Part of a small language model's weights.
Size: MLP 2048 SwiGLU, 110M parameters.
Training: a variant of SOAP for these matrices, 881M tokens.
Each number is 50 + 15 x the weight over its row's rms, rounded and kept within 0 to 99. Layers, rows and columns count from 0. The size before them is the row's rms in percent of the matrix's.

# up: layer 5 MLP up, 2048x768, rms 0.0322, rows 461-495, columns 576-639
# down: layer 5 MLP down (transposed), 2048x768, rms 0.0322, rows 461-495, columns 576-639
# gate: layer 5 MLP gate, 2048x768, rms 0.0322, rows 462-496, columns 576-639
up461 113:63 45 45 34 53 79 45 57 48 42 66 28 77 19 24 50 60 67 34 44 51 47 62 42 26 71 65 70 05 78 46 82 43 48 72 43 42 57 46 59 52 39 65 64 59 43 58 34 50 44 45 37 37 58 56 32 61 41 47 67 49 64 61 30
down461 107:37 64 70 41 57 46 34 27 48 47 43 57 73 48 40 66 35 61 49 62 74 59 69 44 82 60 29 45 68 57 49 86 55 49 39 43 41 52 62 45 66 58 54 99 48 57 78 43 64 59 38 30 39 27 33 42 76 55 37 57 53 59 44 38
gate462 100:53 61 75 53 51 23 14 41 54 46 39 56 35 61 68 32 57 45 58 24 55 37 57 59 23 57 47 32 50 28 45 49 49 22 60 65 64 65 43 41 75 78 48 61 43 85 86 74 42 30 35 39 44 44 63 62 50 45 63 17 82 36 58 34
up462 096:47 54 91 48 27 42 58 65 59 63 72 43 51 63 69 21 27 27 51 65 72 41 59 67 58 66 51 62 56 39 26 60 63 52 39 57 40 80 58 55 73 58 37 51 65 58 48 48 46 27 55 51 67 70 59 46 32 40 46 57 48 47 36 44
down462 103:49 50 55 77 28 44 37 65 57 42 67 51 28 55 70 56 44 67 60 67 47 32 55 53 24 69 52 51 76 46 50 73 65 54 65 47 33 21 66 34 49 39 40 37 30 51 39 45 35 59 79 62 56 17 43 32 35 64 49 78 39 40 35 75
gate463 104:37 26 55 35 62 51 46 77 56 66 59 24 72 60 21 53 44 70 53 39 63 41 27 36 32 04 51 50 40 44 43 42 50 30 36 22 74 49 86 51 91 38 44 59 54 18 30 49 24 19 67 44 62 15 86 39 77 45 56 49 51 41 57 22
up463 103:60 42 62 43 22 35 43 59 63 60 56 77 33 30 55 51 60 55 40 29 58 67 51 69 63 44 46 27 66 85 45 31 44 57 68 63 51 51 49 69 50 48 39 12 70 47 38 35 55 60 49 69 32 88 32 89 30 37 70 43 14 70 37 69
down463 102:60 55 45 49 40 28 56 47 27 43 42 53 24 25 40 48 64 40 66 23 65 61 48 46 40 51 63 63 49 30 34 59 36 38 60 67 36 48 48 73 51 57 37 50 51 55 61 35 49 76 47 36 38 39 50 56 44 34 58 44 38 69 47 85
gate464 100:68 72 47 37 42 32 55 40 61 69 30 42 63 22 40 73 44 48 39 60 75 44 35 34 45 30 43 58 45 23 57 31 58 40 39 43 57 53 57 40 53 36 47 25 67 45 53 57 38 67 61 54 59 50 58 32 64 55 58 61 23 70 54 56
up464 099:35 37 32 40 50 41 42 47 52 54 33 47 61 68 60 48 39 66 44 48 28 65 54 74 43 47 56 45 59 34 43 27 47 48 79 74 63 55 32 61 44 29 56 37 61 47 48 46 30 33 69 30 42 54 59 84 50 60 38 54 36 45 51 24
down464 104:33 58 49 45 36 80 65 67 54 30 68 27 82 56 48 36 50 28 34 51 48 57 38 79 14 36 63 58 34 31 34 28 67 35 65 76 55 57 43 58 38 28 71 58 60 51 37 47 39 47 56 38 48 48 65 64 50 47 50 54 54 52 76 29
gate465 097:63 29 46 67 65 29 52 61 63 29 44 34 54 75 36 59 69 69 59 39 51 32 20 43 45 69 40 55 54 44 71 44 53 49 35 43 57 28 52 81 30 39 44 28 40 29 54 56 45 52 65 67 62 53 76 31 49 53 46 40 38 50 36 28
up465 092:35 37 31 40 48 58 43 55 45 73 43 65 72 53 33 45 40 36 46 73 40 69 56 32 38 38 39 59 38 13 50 51 42 74 51 53 44 72 83 59 48 62 07 59 49 41 49 41 56 42 35 44 73 39 31 33 32 29 66 34 38 50 74 36
down465 097:38 49 39 50 29 47 49 40 27 37 65 41 60 29 73 57 25 41 36 44 34 65 42 70 34 62 67 01 47 72 35 70 54 45 37 48 50 51 56 47 52 52 72 64 29 64 53 21 58 66 34 53 33 58 18 43 27 41 33 53 45 39 57 53
gate466 094:46 42 83 51 57 29 64 33 32 59 90 15 78 58 38 58 51 35 31 53 60 64 46 65 74 44 62 78 59 50 66 47 49 30 27 44 91 67 63 55 44 51 61 46 59 30 65 34 64 30 50 51 21 54 28 45 56 57 64 40 59 67 44 38
up466 095:61 64 66 52 35 38 51 37 66 68 73 25 65 83 43 32 28 46 35 58 57 62 19 63 50 55 25 45 55 58 66 51 54 40 47 50 59 33 72 41 66 62 41 19 58 26 38 47 27 58 32 65 35 39 44 38 52 59 50 52 53 57 50 40
down466 096:37 58 53 44 34 22 41 68 21 48 55 52 39 57 58 50 55 51 75 36 59 57 47 26 90 66 36 49 51 47 22 54 42 56 56 54 53 41 57 74 53 48 61 53 53 40 57 63 54 28 45 28 30 24 29 42 26 35 53 29 42 74 77 40
gate467 099:59 51 50 81 93 49 20 39 48 58 43 78 32 88 30 46 34 68 36 37 51 53 74 36 52 47 35 41 44 39 57 66 49 78 61 62 47 30 62 74 18 77 37 36 38 50 73 29 42 33 74 65 56 28 67 40 63 37 56 38 43 39 44 38
up467 103:58 50 26 80 53 53 62 52 37 26 82 52 38 61 41 60 42 35 59 47 51 11 39 67 24 48 65 45 31 65 46 54 52 65 63 39 31 57 43 34 50 52 17 42 56 58 42 57 46 52 71 74 55 54 55 41 50 42 36 53 43 46 41 54
down467 096:47 38 47 74 25 44 26 53 31 60 59 46 66 27 41 50 47 38 45 58 72 23 45 43 55 33 15 56 49 70 54 49 33 32 37 42 41 51 50 58 41 65 70 52 34 35 57 21 45 23 84 88 72 43 73 43 54 38 36 58 57 71 46 44
gate468 090:77 25 42 67 49 52 36 47 40 41 56 56 31 66 37 53 37 69 43 41 44 38 46 63 47 80 51 55 44 58 38 60 50 32 68 41 54 56 71 30 66 68 70 25 30 61 50 38 31 45 43 62 58 58 49 44 44 70 27 61 67 23 38 34
up468 094:52 76 64 44 44 30 68 38 29 62 72 49 45 41 57 42 62 33 61 73 48 81 58 52 45 50 68 53 53 40 69 54 55 33 49 53 42 41 62 37 65 38 43 77 60 95 36 57 44 55 62 57 52 70 73 55 33 64 51 61 45 96 70 46
down468 098:29 73 15 48 34 61 58 77 47 35 51 11 54 69 46 33 70 65 47 33 59 74 68 49 60 36 61 31 39 40 44 59 38 55 21 61 67 28 35 48 39 28 53 24 54 65 55 61 39 58 57 37 51 34 50 47 26 49 53 66 60 64 30 65
gate469 116:44 64 37 61 59 29 51 69 58 34 54 42 65 66 49 51 78 66 00 39 32 34 52 32 45 34 40 19 58 49 55 42 23 36 80 48 40 61 76 41 61 26 60 23 44 34 49 53 44 32 45 59 52 68 91 58 55 69 37 36 56 71 47 46
up469 107:52 25 31 51 27 57 35 22 47 31 55 53 37 40 37 55 57 67 77 70 43 51 46 54 58 59 67 65 50 64 63 63 70 27 32 57 71 53 35 68 46 61 47 55 40 75 43 23 58 75 44 40 45 44 42 56 37 14 28 60 30 33 64 60
down469 103:41 34 38 35 39 52 58 38 37 47 59 61 33 61 49 60 48 38 79 53 39 49 41 46 66 38 70 33 34 45 85 17 54 30 29 49 31 54 50 56 71 43 40 61 46 51 16 35 40 45 32 43 56 57 31 36 58 23 58 44 67 42 57 22
gate470 113:69 57 63 41 21 26 50 59 48 46 48 54 30 45 46 63 54 70 79 19 45 38 15 50 60 31 44 44 45 55 46 31 72 18 85 53 52 76 41 39 53 29 51 37 51 50 46 64 58 46 71 84 72 44 68 41 41 38 60 42 77 23 36 87
up470 107:66 78 65 61 39 18 23 61 33 50 33 45 18 62 57 63 55 60 74 30 37 42 50 37 76 45 52 31 57 44 53 44 53 77 55 75 76 58 27 38 39 53 35 39 45 55 50 53 38 55 67 99 53 66 65 28 32 75 36 45 61 50 03 50
down470 104:69 45 39 52 64 65 45 72 43 74 80 61 39 42 85 66 59 65 58 34 30 43 09 58 81 46 29 50 56 47 50 74 38 60 76 54 49 34 59 47 50 63 54 28 34 54 36 54 31 38 63 65 34 61 50 39 43 70 48 54 55 53 23 67
gate471 094:22 57 75 49 85 48 51 62 46 47 57 61 55 39 46 32 63 53 46 74 46 70 28 71 69 69 74 36 43 59 55 52 42 48 44 30 51 77 55 56 59 35 59 42 57 49 65 37 23 48 52 35 61 37 41 26 38 45 64 45 57 41 35 46
up471 099:78 66 51 34 74 63 53 40 56 70 72 43 52 38 47 43 38 43 53 34 44 62 54 44 82 41 24 47 50 42 58 45 71 53 54 79 57 59 42 50 48 65 26 41 51 75 51 40 66 31 61 32 55 67 22 49 30 40 19 24 60 27 39 24
down471 100:20 69 49 75 21 41 39 51 40 62 29 48 62 27 62 42 53 67 42 60 68 83 54 31 32 58 22 42 58 59 51 55 36 67 38 30 42 39 56 64 51 38 61 52 51 40 55 65 33 50 48 65 51 27 40 76 36 49 32 50 61 30 46 45
gate472 102:42 62 35 44 65 37 28 59 69 31 53 41 39 59 66 58 66 60 51 45 68 56 57 22 35 75 54 59 36 39 49 23 63 34 39 59 36 17 27 28 60 82 26 59 54 73 55 62 41 50 52 45 66 65 49 14 54 44 45 60 50 50 58 45
up472 098:48 71 40 47 42 43 27 47 63 45 46 61 41 48 29 42 55 53 70 38 43 58 63 65 34 36 12 60 53 29 56 61 38 50 54 57 43 43 44 43 39 39 48 45 51 58 30 88 40 65 49 50 29 99 63 45 42 40 31 40 41 46 48 65
down472 108:45 34 44 66 69 29 51 58 22 47 53 50 65 56 33 54 58 55 50 37 54 44 50 47 80 42 43 54 45 46 44 28 50 64 47 48 39 59 42 71 83 58 59 38 46 45 30 50 52 42 53 53 26 74 38 25 38 57 76 42 63 65 58 43
gate473 096:50 68 57 59 64 45 69 44 78 63 35 57 52 36 39 60 52 65 64 51 43 31 38 56 42 34 49 61 63 31 39 41 68 79 55 60 44 34 25 55 44 31 55 38 64 56 63 57 53 43 43 46 55 31 49 35 43 45 36 27 56 53 73 56
up473 099:59 23 35 56 13 53 50 41 51 59 43 60 47 43 40 46 26 63 12 52 51 51 56 55 67 54 43 41 55 68 42 37 44 56 39 33 28 50 58 57 50 64 53 57 43 44 58 70 59 47 40 37 45 43 65 55 44 77 58 51 16 80 30 46
down473 101:28 51 81 76 69 38 61 79 56 40 75 29 73 20 65 55 42 66 35 47 70 58 63 46 45 58 43 39 58 60 45 35 57 47 39 38 61 33 23 59 62 59 65 57 42 39 77 71 42 39 26 51 27 69 55 52 53 65 32 56 24 29 30 39
gate474 117:57 45 58 37 28 42 58 36 40 04 46 41 55 59 47 32 65 40 93 69 31 15 53 57 49 16 21 31 53 38 52 49 85 46 57 50 43 57 55 67 42 38 33 70 39 40 54 36 76 44 14 49 44 45 46 64 69 48 27 38 38 86 38 62
up474 122:62 42 55 58 50 60 72 60 45 19 49 26 56 49 52 31 81 52 58 25 52 38 68 56 51 40 55 52 46 35 46 49 31 51 46 67 44 46 35 68 49 17 32 62 36 51 58 23 49 30 44 38 40 63 13 78 54 68 31 62 77 39 22 69
down474 100:55 45 69 52 53 76 59 22 48 76 45 54 43 57 52 51 50 75 49 33 39 41 75 45 48 40 65 33 50 70 20 48 56 60 64 54 63 33 44 42 40 64 42 49 47 54 31 41 44 39 39 43 25 49 53 76 41 34 50 61 32 72 29 48
gate475 097:48 65 51 45 39 45 52 60 48 55 73 75 62 56 66 49 56 50 46 45 49 46 54 52 56 75 47 49 74 27 90 37 51 20 71 37 62 51 48 45 73 36 10 51 41 43 66 77 56 66 48 34 42 63 38 38 43 42 34 39 13 65 49 55
up475 100:70 67 66 47 66 83 61 51 40 29 74 61 41 46 58 61 61 45 50 57 33 57 38 70 57 25 45 61 29 69 58 53 59 45 36 46 64 36 51 37 27 47 69 66 56 27 44 40 37 63 56 44 59 65 53 75 52 45 55 60 53 53 45 47
down475 103:61 53 21 72 72 58 63 56 48 46 38 28 38 75 45 83 62 46 71 24 58 38 39 62 48 60 44 49 46 51 31 23 32 55 28 67 75 65 50 42 50 38 40 32 30 70 48 77 60 61 56 56 39 47 40 30 76 48 61 37 74 66 27 54
gate476 096:36 60 40 37 36 74 56 57 68 40 52 66 40 63 59 48 49 34 38 71 59 59 41 63 47 21 52 22 22 64 56 60 50 66 85 50 39 44 13 92 55 58 62 45 63 60 53 40 57 30 49 51 76 21 51 56 78 42 17 43 40 56 52 71
up476 099:54 51 78 58 19 36 23 49 75 41 34 35 70 62 35 71 68 65 57 31 55 65 57 58 82 70 50 55 40 51 61 16 69 41 52 46 49 45 43 54 78 42 50 83 63 65 42 66 43 65 59 65 61 67 65 05 67 36 33 33 58 46 71 34
down476 100:41 31 83 51 35 67 75 60 61 47 68 48 42 63 35 92 41 77 20 38 44 50 50 39 48 39 36 36 58 63 47 49 61 65 54 86 43 47 71 57 59 49 69 81 56 64 40 41 61 44 49 51 50 61 75 39 59 62 44 29 26 28 55 59
gate477 097:22 60 52 54 68 39 52 62 44 51 48 60 55 33 59 31 65 73 33 66 35 63 45 35 69 63 56 22 24 54 27 40 42 35 56 62 39 50 30 48 61 37 50 68 63 78 63 37 48 32 38 42 48 49 68 45 18 23 31 60 48 36 22 59
up477 097:47 27 31 52 70 45 68 64 43 63 60 34 38 43 48 50 42 44 45 59 64 50 65 31 77 59 58 30 26 71 48 65 49 43 46 34 56 54 64 70 56 47 46 38 28 35 39 32 27 67 80 42 41 72 91 71 45 71 40 33 36 65 36 59
down477 100:63 72 37 22 51 38 14 51 46 60 46 92 46 30 78 56 58 29 44 28 54 31 80 54 32 52 45 65 66 62 28 57 41 80 60 56 80 73 64 30 30 46 46 83 64 38 42 30 47 58 76 53 50 82 71 65 61 65 51 39 36 55 46 43
gate478 090:69 75 37 47 46 33 22 23 34 22 45 57 44 67 74 48 42 61 58 54 43 68 39 71 42 49 36 66 47 52 71 73 43 70 29 32 50 58 40 65 60 57 57 23 52 34 60 21 43 81 35 72 45 45 62 33 49 55 40 65 33 42 44 54
up478 090:29 63 35 66 78 30 28 40 35 65 47 56 46 29 42 59 55 77 29 10 42 40 12 52 69 63 45 42 55 23 33 54 46 60 44 52 81 43 33 36 46 38 82 48 47 54 54 39 34 48 75 65 62 14 64 70 76 49 43 76 50 51 56 44
down478 098:36 38 23 37 67 68 27 45 32 69 62 68 76 51 58 50 56 31 44 74 63 61 58 36 62 55 65 45 37 72 77 51 38 62 14 47 55 44 32 59 52 59 41 62 53 65 41 71 58 73 81 58 51 62 52 53 66 85 65 33 41 67 49 69
gate479 104:64 62 75 25 48 39 49 28 42 54 55 45 52 52 52 73 56 49 63 72 57 29 38 66 81 60 46 39 65 41 38 75 55 66 47 34 42 64 32 35 41 42 50 65 46 50 57 41 46 81 75 57 53 45 40 37 40 68 64 45 33 33 55 41
up479 107:40 40 65 45 85 42 64 68 59 46 72 42 61 48 60 49 77 47 34 53 59 44 56 43 54 63 53 33 40 53 49 61 33 20 67 09 60 49 42 81 70 16 66 53 55 42 50 64 34 63 38 41 50 59 68 42 71 35 71 27 50 33 47 30
down479 103:26 66 31 62 40 40 71 28 48 49 42 69 50 63 45 42 84 44 32 54 57 53 79 49 50 58 47 70 43 62 52 34 52 40 53 07 43 28 37 42 46 58 79 66 57 12 62 83 47 84 45 45 68 52 56 63 65 54 68 29 31 59 67 57
gate480 109:70 71 77 59 40 40 61 48 43 53 49 38 32 45 50 76 71 31 60 40 59 47 71 42 37 58 61 52 36 46 38 72 76 57 59 47 57 63 44 33 79 40 78 23 57 48 50 63 68 26 55 33 55 65 30 43 44 38 59 55 42 34 79 52
up480 104:53 66 52 71 54 74 39 38 56 43 52 46 73 55 31 32 47 37 51 43 76 20 24 48 56 57 17 30 65 64 44 25 60 67 48 66 48 53 64 64 49 60 38 40 74 36 47 42 42 34 42 53 44 33 61 64 62 58 53 61 58 25 67 55
down480 108:58 65 43 36 29 22 34 61 85 33 53 53 55 74 44 35 41 74 45 62 31 46 43 39 45 63 44 58 98 63 41 21 75 39 62 64 58 38 54 63 37 56 68 77 57 63 54 57 60 48 66 61 57 59 32 49 43 52 41 59 67 36 58 32
gate481 095:45 53 51 55 70 37 49 37 62 59 41 47 56 74 34 62 37 59 46 51 40 46 76 57 40 76 79 65 45 53 17 38 05 46 49 50 38 59 34 50 23 71 71 39 42 39 48 51 66 66 50 44 47 50 40 29 63 47 30 73 50 53 62 67
up481 093:27 34 38 52 19 67 66 47 60 47 58 54 27 47 40 55 23 58 73 52 64 61 30 54 63 35 48 64 43 43 76 63 71 54 45 40 38 30 92 43 38 62 50 91 45 52 78 81 45 15 44 39 28 55 40 31 57 27 53 23 35 34 43 54
down481 099:43 47 46 73 37 69 59 64 35 84 49 56 25 45 39 75 32 84 49 39 54 45 33 45 68 52 58 60 55 75 38 48 57 57 22 30 46 72 69 39 60 37 52 77 32 47 51 50 47 60 29 33 66 53 40 45 31 32 71 52 44 58 29 50
gate482 101:47 67 47 43 21 34 63 43 57 52 50 32 24 75 77 39 30 55 65 46 73 52 28 51 86 30 58 46 41 56 53 70 39 59 52 47 57 32 34 57 70 53 49 64 63 62 49 42 53 52 65 59 67 50 48 65 47 46 42 45 74 50 76 55
up482 102:56 54 57 37 49 52 55 59 57 32 29 53 55 65 42 37 82 22 57 77 45 53 47 62 81 46 50 32 60 55 53 76 51 13 41 52 59 24 50 59 60 32 41 51 50 53 53 75 49 46 60 70 51 42 48 66 58 20 67 70 47 66 61 49
down482 102:54 46 30 42 66 56 36 57 53 70 66 41 54 49 53 64 58 57 47 49 39 41 49 41 59 67 45 48 42 76 44 54 57 42 54 58 49 58 54 76 37 40 73 37 19 58 37 49 57 37 43 47 20 34 45 44 59 50 54 72 23 24 50 33
gate483 101:46 47 66 74 50 75 52 47 43 63 80 40 41 34 57 42 55 60 32 68 33 31 72 73 59 50 41 43 49 61 38 67 50 51 74 81 77 47 54 59 45 70 47 32 47 31 46 52 64 48 30 55 54 76 77 54 47 28 22 62 83 39 77 55
up483 099:73 38 45 20 52 47 50 57 28 35 44 40 53 54 46 64 70 44 79 60 40 47 28 22 36 61 35 23 43 47 66 29 40 52 43 09 38 41 67 72 32 32 56 69 61 49 60 51 49 31 23 54 43 51 32 61 70 32 35 87 47 72 52 40
down483 098:56 44 50 40 57 54 79 48 38 27 52 37 64 63 60 50 59 60 53 56 22 42 61 65 28 47 64 48 41 72 44 30 67 58 61 43 41 34 44 64 60 46 35 51 27 46 51 57 56 50 53 47 24 62 57 62 36 61 31 43 36 47 37 60
gate484 104:30 61 48 22 63 39 68 32 60 17 63 74 59 50 51 31 50 66 39 53 38 63 51 54 58 49 32 57 79 61 48 50 48 57 76 55 53 60 75 45 74 45 41 56 63 37 52 78 39 41 65 33 60 24 39 44 48 69 47 71 40 46 58 57
up484 105:70 41 31 68 46 56 53 61 46 69 63 54 76 51 60 45 42 50 46 62 50 37 36 58 60 32 26 71 56 22 54 75 35 52 38 53 48 38 52 66 34 27 58 56 46 47 75 60 29 59 47 89 34 55 38 72 69 57 76 37 35 52 68 54
down484 105:52 51 27 60 60 62 63 51 42 46 27 50 70 53 46 61 29 51 30 48 35 36 54 32 54 18 46 66 40 66 47 53 44 44 38 48 83 60 81 78 52 15 48 51 39 43 22 73 52 47 69 20 44 40 56 48 66 53 84 67 39 69 57 51
gate485 099:55 51 37 59 49 51 26 56 64 60 46 41 38 13 49 42 74 24 52 80 38 64 35 61 20 64 48 33 60 48 36 52 55 37 62 15 48 49 46 50 76 76 48 46 70 46 51 64 41 73 51 39 52 34 30 23 57 56 34 54 47 53 47 48
up485 099:52 33 59 68 38 46 57 52 24 50 58 45 77 42 27 38 23 56 30 50 64 70 55 37 60 51 29 28 64 50 60 45 46 73 57 82 48 75 49 53 44 34 51 50 62 14 51 62 68 82 62 31 50 85 64 69 20 71 45 56 59 59 28 37
down485 101:43 42 42 57 46 52 48 42 51 28 41 65 48 63 58 41 45 46 51 78 69 43 28 40 46 57 28 53 58 80 53 50 61 34 82 66 22 41 58 73 31 51 45 45 39 50 71 29 43 43 49 49 39 37 57 56 54 60 45 65 45 59 45 63
gate486 096:49 60 30 54 46 41 85 55 32 61 43 26 37 70 63 59 64 32 43 47 55 29 52 63 51 61 60 70 53 29 55 49 57 65 61 64 61 32 51 37 55 47 36 17 49 00 46 37 63 15 26 75 49 47 50 39 16 31 74 57 64 65 39 58
up486 100:55 53 39 38 68 52 61 34 18 42 49 44 52 59 73 62 57 70 35 37 45 64 63 49 60 59 68 61 69 38 12 22 60 49 54 54 55 64 63 37 82 39 48 45 57 31 66 56 63 36 69 81 56 56 47 75 36 50 65 56 49 41 53 35
down486 097:62 47 42 28 61 63 40 39 45 74 28 48 51 39 55 92 17 54 33 44 73 31 47 51 47 43 22 80 73 33 36 44 60 75 50 47 55 66 55 30 53 62 32 53 65 74 45 74 49 29 55 43 37 76 44 61 34 38 56 30 70 60 46 61
gate487 099:38 56 71 55 24 59 29 51 39 38 65 65 38 54 53 54 48 58 61 58 57 52 29 38 80 39 41 60 66 40 40 16 52 53 31 51 38 64 43 64 48 42 67 44 49 50 62 31 74 58 10 33 81 56 67 21 62 60 80 34 49 44 42 53
up487 098:62 78 48 57 41 51 52 25 34 57 59 37 54 84 57 49 35 47 42 55 36 44 44 56 57 27 48 67 42 51 24 55 66 23 60 40 68 50 46 66 59 60 29 59 32 84 46 59 47 29 49 54 57 48 41 44 83 66 71 20 35 56 33 67
down487 095:54 71 46 68 51 63 70 27 19 53 40 57 38 58 69 39 51 09 26 12 47 49 70 51 32 46 83 52 39 67 71 33 72 47 26 68 67 24 50 45 60 24 65 12 56 48 26 51 25 30 54 47 42 64 31 42 71 50 47 22 45 52 66 26
gate488 095:27 32 46 47 36 23 57 78 27 35 47 68 44 62 69 26 70 54 61 52 36 58 34 73 22 57 54 75 53 54 38 69 62 56 38 49 53 35 43 54 15 51 50 68 80 42 26 38 26 54 39 25 38 26 53 42 35 00 26 65 32 62 44 28
up488 096:34 34 71 73 45 48 58 64 39 58 46 73 44 55 89 52 47 96 48 62 40 64 27 44 54 70 39 28 45 50 42 52 56 90 60 22 44 63 32 60 28 38 52 88 66 38 66 58 14 36 38 47 43 45 50 25 53 47 30 58 49 41 56 61
down488 099:30 50 50 54 26 45 30 46 48 46 29 43 45 40 56 30 32 47 41 51 54 73 39 68 28 35 36 78 61 59 43 33 52 70 61 41 70 49 24 61 48 27 74 46 64 61 49 52 26 30 53 48 32 52 53 49 37 74 40 59 39 32 54 51
gate489 097:71 10 56 46 31 41 60 55 59 36 59 43 40 34 34 62 64 62 64 37 56 62 24 38 68 58 69 44 63 60 64 36 58 55 41 61 37 31 33 59 40 54 57 63 45 49 51 27 40 50 79 28 58 69 47 27 57 90 61 25 68 58 18 61
up489 097:56 47 31 62 57 58 51 55 51 49 53 60 34 40 56 57 22 53 40 35 61 37 56 65 20 51 52 37 31 34 58 72 50 55 53 54 60 49 75 57 52 54 63 50 62 23 76 56 35 62 17 65 43 31 52 54 35 59 46 32 46 45 87 65
down489 098:44 70 85 50 73 62 95 56 52 37 58 77 32 49 72 74 49 48 62 66 60 24 56 56 48 57 55 46 49 55 21 40 12 47 34 59 68 43 72 59 50 50 36 60 62 52 52 52 37 39 23 67 52 64 55 52 60 58 32 56 32 44 62 38
gate490 090:64 43 68 65 43 34 69 53 38 85 40 42 70 42 47 45 32 68 62 30 55 53 50 34 71 47 54 42 65 81 37 62 61 78 50 37 50 42 73 67 51 56 61 20 68 33 23 27 40 62 59 72 62 66 77 38 35 63 33 87 26 81 76 66
up490 092:43 46 70 70 36 72 68 54 57 44 34 80 55 25 28 53 56 52 40 51 40 30 79 19 63 43 74 44 59 57 50 40 31 56 35 71 75 85 26 61 36 63 57 52 57 28 52 59 66 53 41 36 63 35 66 47 30 53 47 74 35 50 44 48
down490 100:43 64 62 37 51 70 76 15 48 51 60 87 39 59 38 35 25 45 41 27 74 47 68 52 80 46 64 69 56 49 66 42 72 67 49 56 59 68 46 71 54 61 36 33 51 39 59 60 72 58 62 25 52 17 52 50 33 65 54 66 42 78 46 75
gate491 098:58 35 45 29 53 35 36 67 19 34 19 44 71 45 47 76 36 36 52 55 33 51 67 46 65 47 69 48 50 64 38 33 43 44 47 43 51 19 67 73 59 41 45 26 46 66 55 48 54 63 65 58 57 52 53 31 33 75 43 29 34 50 46 45
up491 099:58 63 49 31 42 17 73 31 44 43 42 90 67 65 58 45 38 54 50 59 27 41 61 45 54 42 56 51 41 79 38 38 52 32 68 32 50 48 60 58 23 54 37 53 46 33 54 68 60 58 55 31 59 72 61 62 23 42 49 53 65 33 27 56
down491 104:30 52 42 39 51 60 52 43 67 39 57 47 80 64 43 68 63 44 54 74 22 93 44 56 89 52 37 52 37 60 56 37 36 42 39 83 37 54 44 69 44 29 49 47 55 24 62 78 82 45 45 48 30 79 58 43 70 54 76 43 78 54 47 45
gate492 094:57 37 32 23 83 50 54 32 39 58 60 65 59 51 58 41 76 49 46 59 52 65 66 30 48 78 43 46 33 46 74 20 32 37 46 56 37 35 32 46 40 40 57 60 62 59 48 62 77 50 59 66 33 31 47 51 26 48 50 65 41 54 56 43
up492 094:64 47 56 45 73 43 26 48 48 71 41 67 50 52 49 45 59 52 54 48 44 71 57 46 66 62 43 54 14 02 59 50 34 47 55 68 55 63 50 44 55 52 63 61 60 55 56 46 51 47 36 11 50 66 56 61 40 23 30 62 36 46 46 29
down492 101:54 83 67 40 46 26 56 48 61 75 63 41 55 44 43 40 58 45 23 60 25 60 92 41 31 35 33 60 61 34 58 42 51 53 51 67 49 63 35 46 53 33 50 57 47 70 46 39 28 51 69 83 64 26 53 54 38 31 58 50 52 37 27 57
gate493 103:32 46 29 59 42 54 16 59 73 37 67 40 55 74 64 82 30 76 57 45 50 71 53 35 59 53 40 69 53 50 72 44 61 44 64 70 35 57 45 62 75 31 50 72 23 66 43 54 51 17 49 53 35 44 42 47 50 44 11 60 62 40 44 56
up493 102:52 59 15 62 35 58 42 46 80 00 67 66 54 72 62 53 52 64 61 37 23 52 54 43 43 28 43 34 65 53 47 58 54 42 63 23 45 53 38 70 45 41 43 43 39 57 56 37 71 50 53 41 38 57 46 39 57 83 40 43 28 52 52 60
down493 103:31 42 29 40 02 39 17 79 79 42 61 41 80 67 89 69 53 80 56 46 53 45 71 41 61 41 42 67 33 40 29 38 61 34 67 44 43 43 73 50 60 38 33 63 47 55 62 59 46 43 42 47 56 45 39 66 75 68 46 54 69 53 48 38
gate494 103:46 59 54 28 37 64 47 53 65 48 66 41 42 42 73 63 29 55 69 47 53 31 77 69 64 50 27 22 43 70 24 67 71 36 41 54 52 56 56 32 75 43 31 58 57 56 44 52 58 30 55 24 64 65 48 54 38 46 47 48 55 76 53 53
up494 104:22 45 62 35 71 20 38 41 30 57 21 54 51 42 72 78 46 68 10 72 60 48 65 44 55 51 46 29 58 44 39 60 80 44 30 59 55 45 55 29 59 54 50 66 64 74 33 69 50 68 61 52 67 57 56 71 65 47 51 47 44 44 72 48
down494 100:44 42 62 19 51 39 50 82 47 59 27 74 36 55 57 55 55 53 68 72 56 34 60 47 42 27 54 57 73 75 39 45 71 55 26 61 49 62 75 45 46 33 47 52 70 19 61 60 33 76 60 44 48 46 76 36 38 52 31 49 24 21 45 61
gate495 099:57 33 53 63 62 63 73 44 48 43 54 45 52 51 44 69 56 60 50 73 24 71 55 43 72 34 26 60 36 56 51 56 19 45 44 60 62 52 48 63 27 83 64 57 44 40 71 59 51 50 44 84 19 88 63 54 66 39 56 58 35 20 66 69
up495 099:47 50 52 39 44 32 66 46 64 46 33 49 73 20 45 54 49 56 39 42 37 78 62 59 60 68 43 58 42 52 37 57 51 38 56 73 29 85 62 34 57 66 62 29 55 51 70 52 40 52 37 81 52 41 60 36 31 71 33 59 68 43 63 55
down495 102:59 53 63 67 19 35 48 53 51 46 44 63 46 43 83 59 23 51 57 61 41 32 48 69 33 70 58 75 64 50 41 58 43 54 66 52 30 74 51 40 62 65 54 48 58 37 48 45 44 56 20 46 44 48 71 52 60 33 48 41 46 48 38 37
gate496 098:68 41 54 44 58 31 39 61 31 36 53 52 45 63 60 14 16 78 35 71 69 16 38 32 75 59 71 77 64 25 28 55 60 63 72 56 34 50 37 50 28 21 60 56 55 34 60 31 45 39 54 82 34 41 48 35 58 42 67 48 55 31 44 49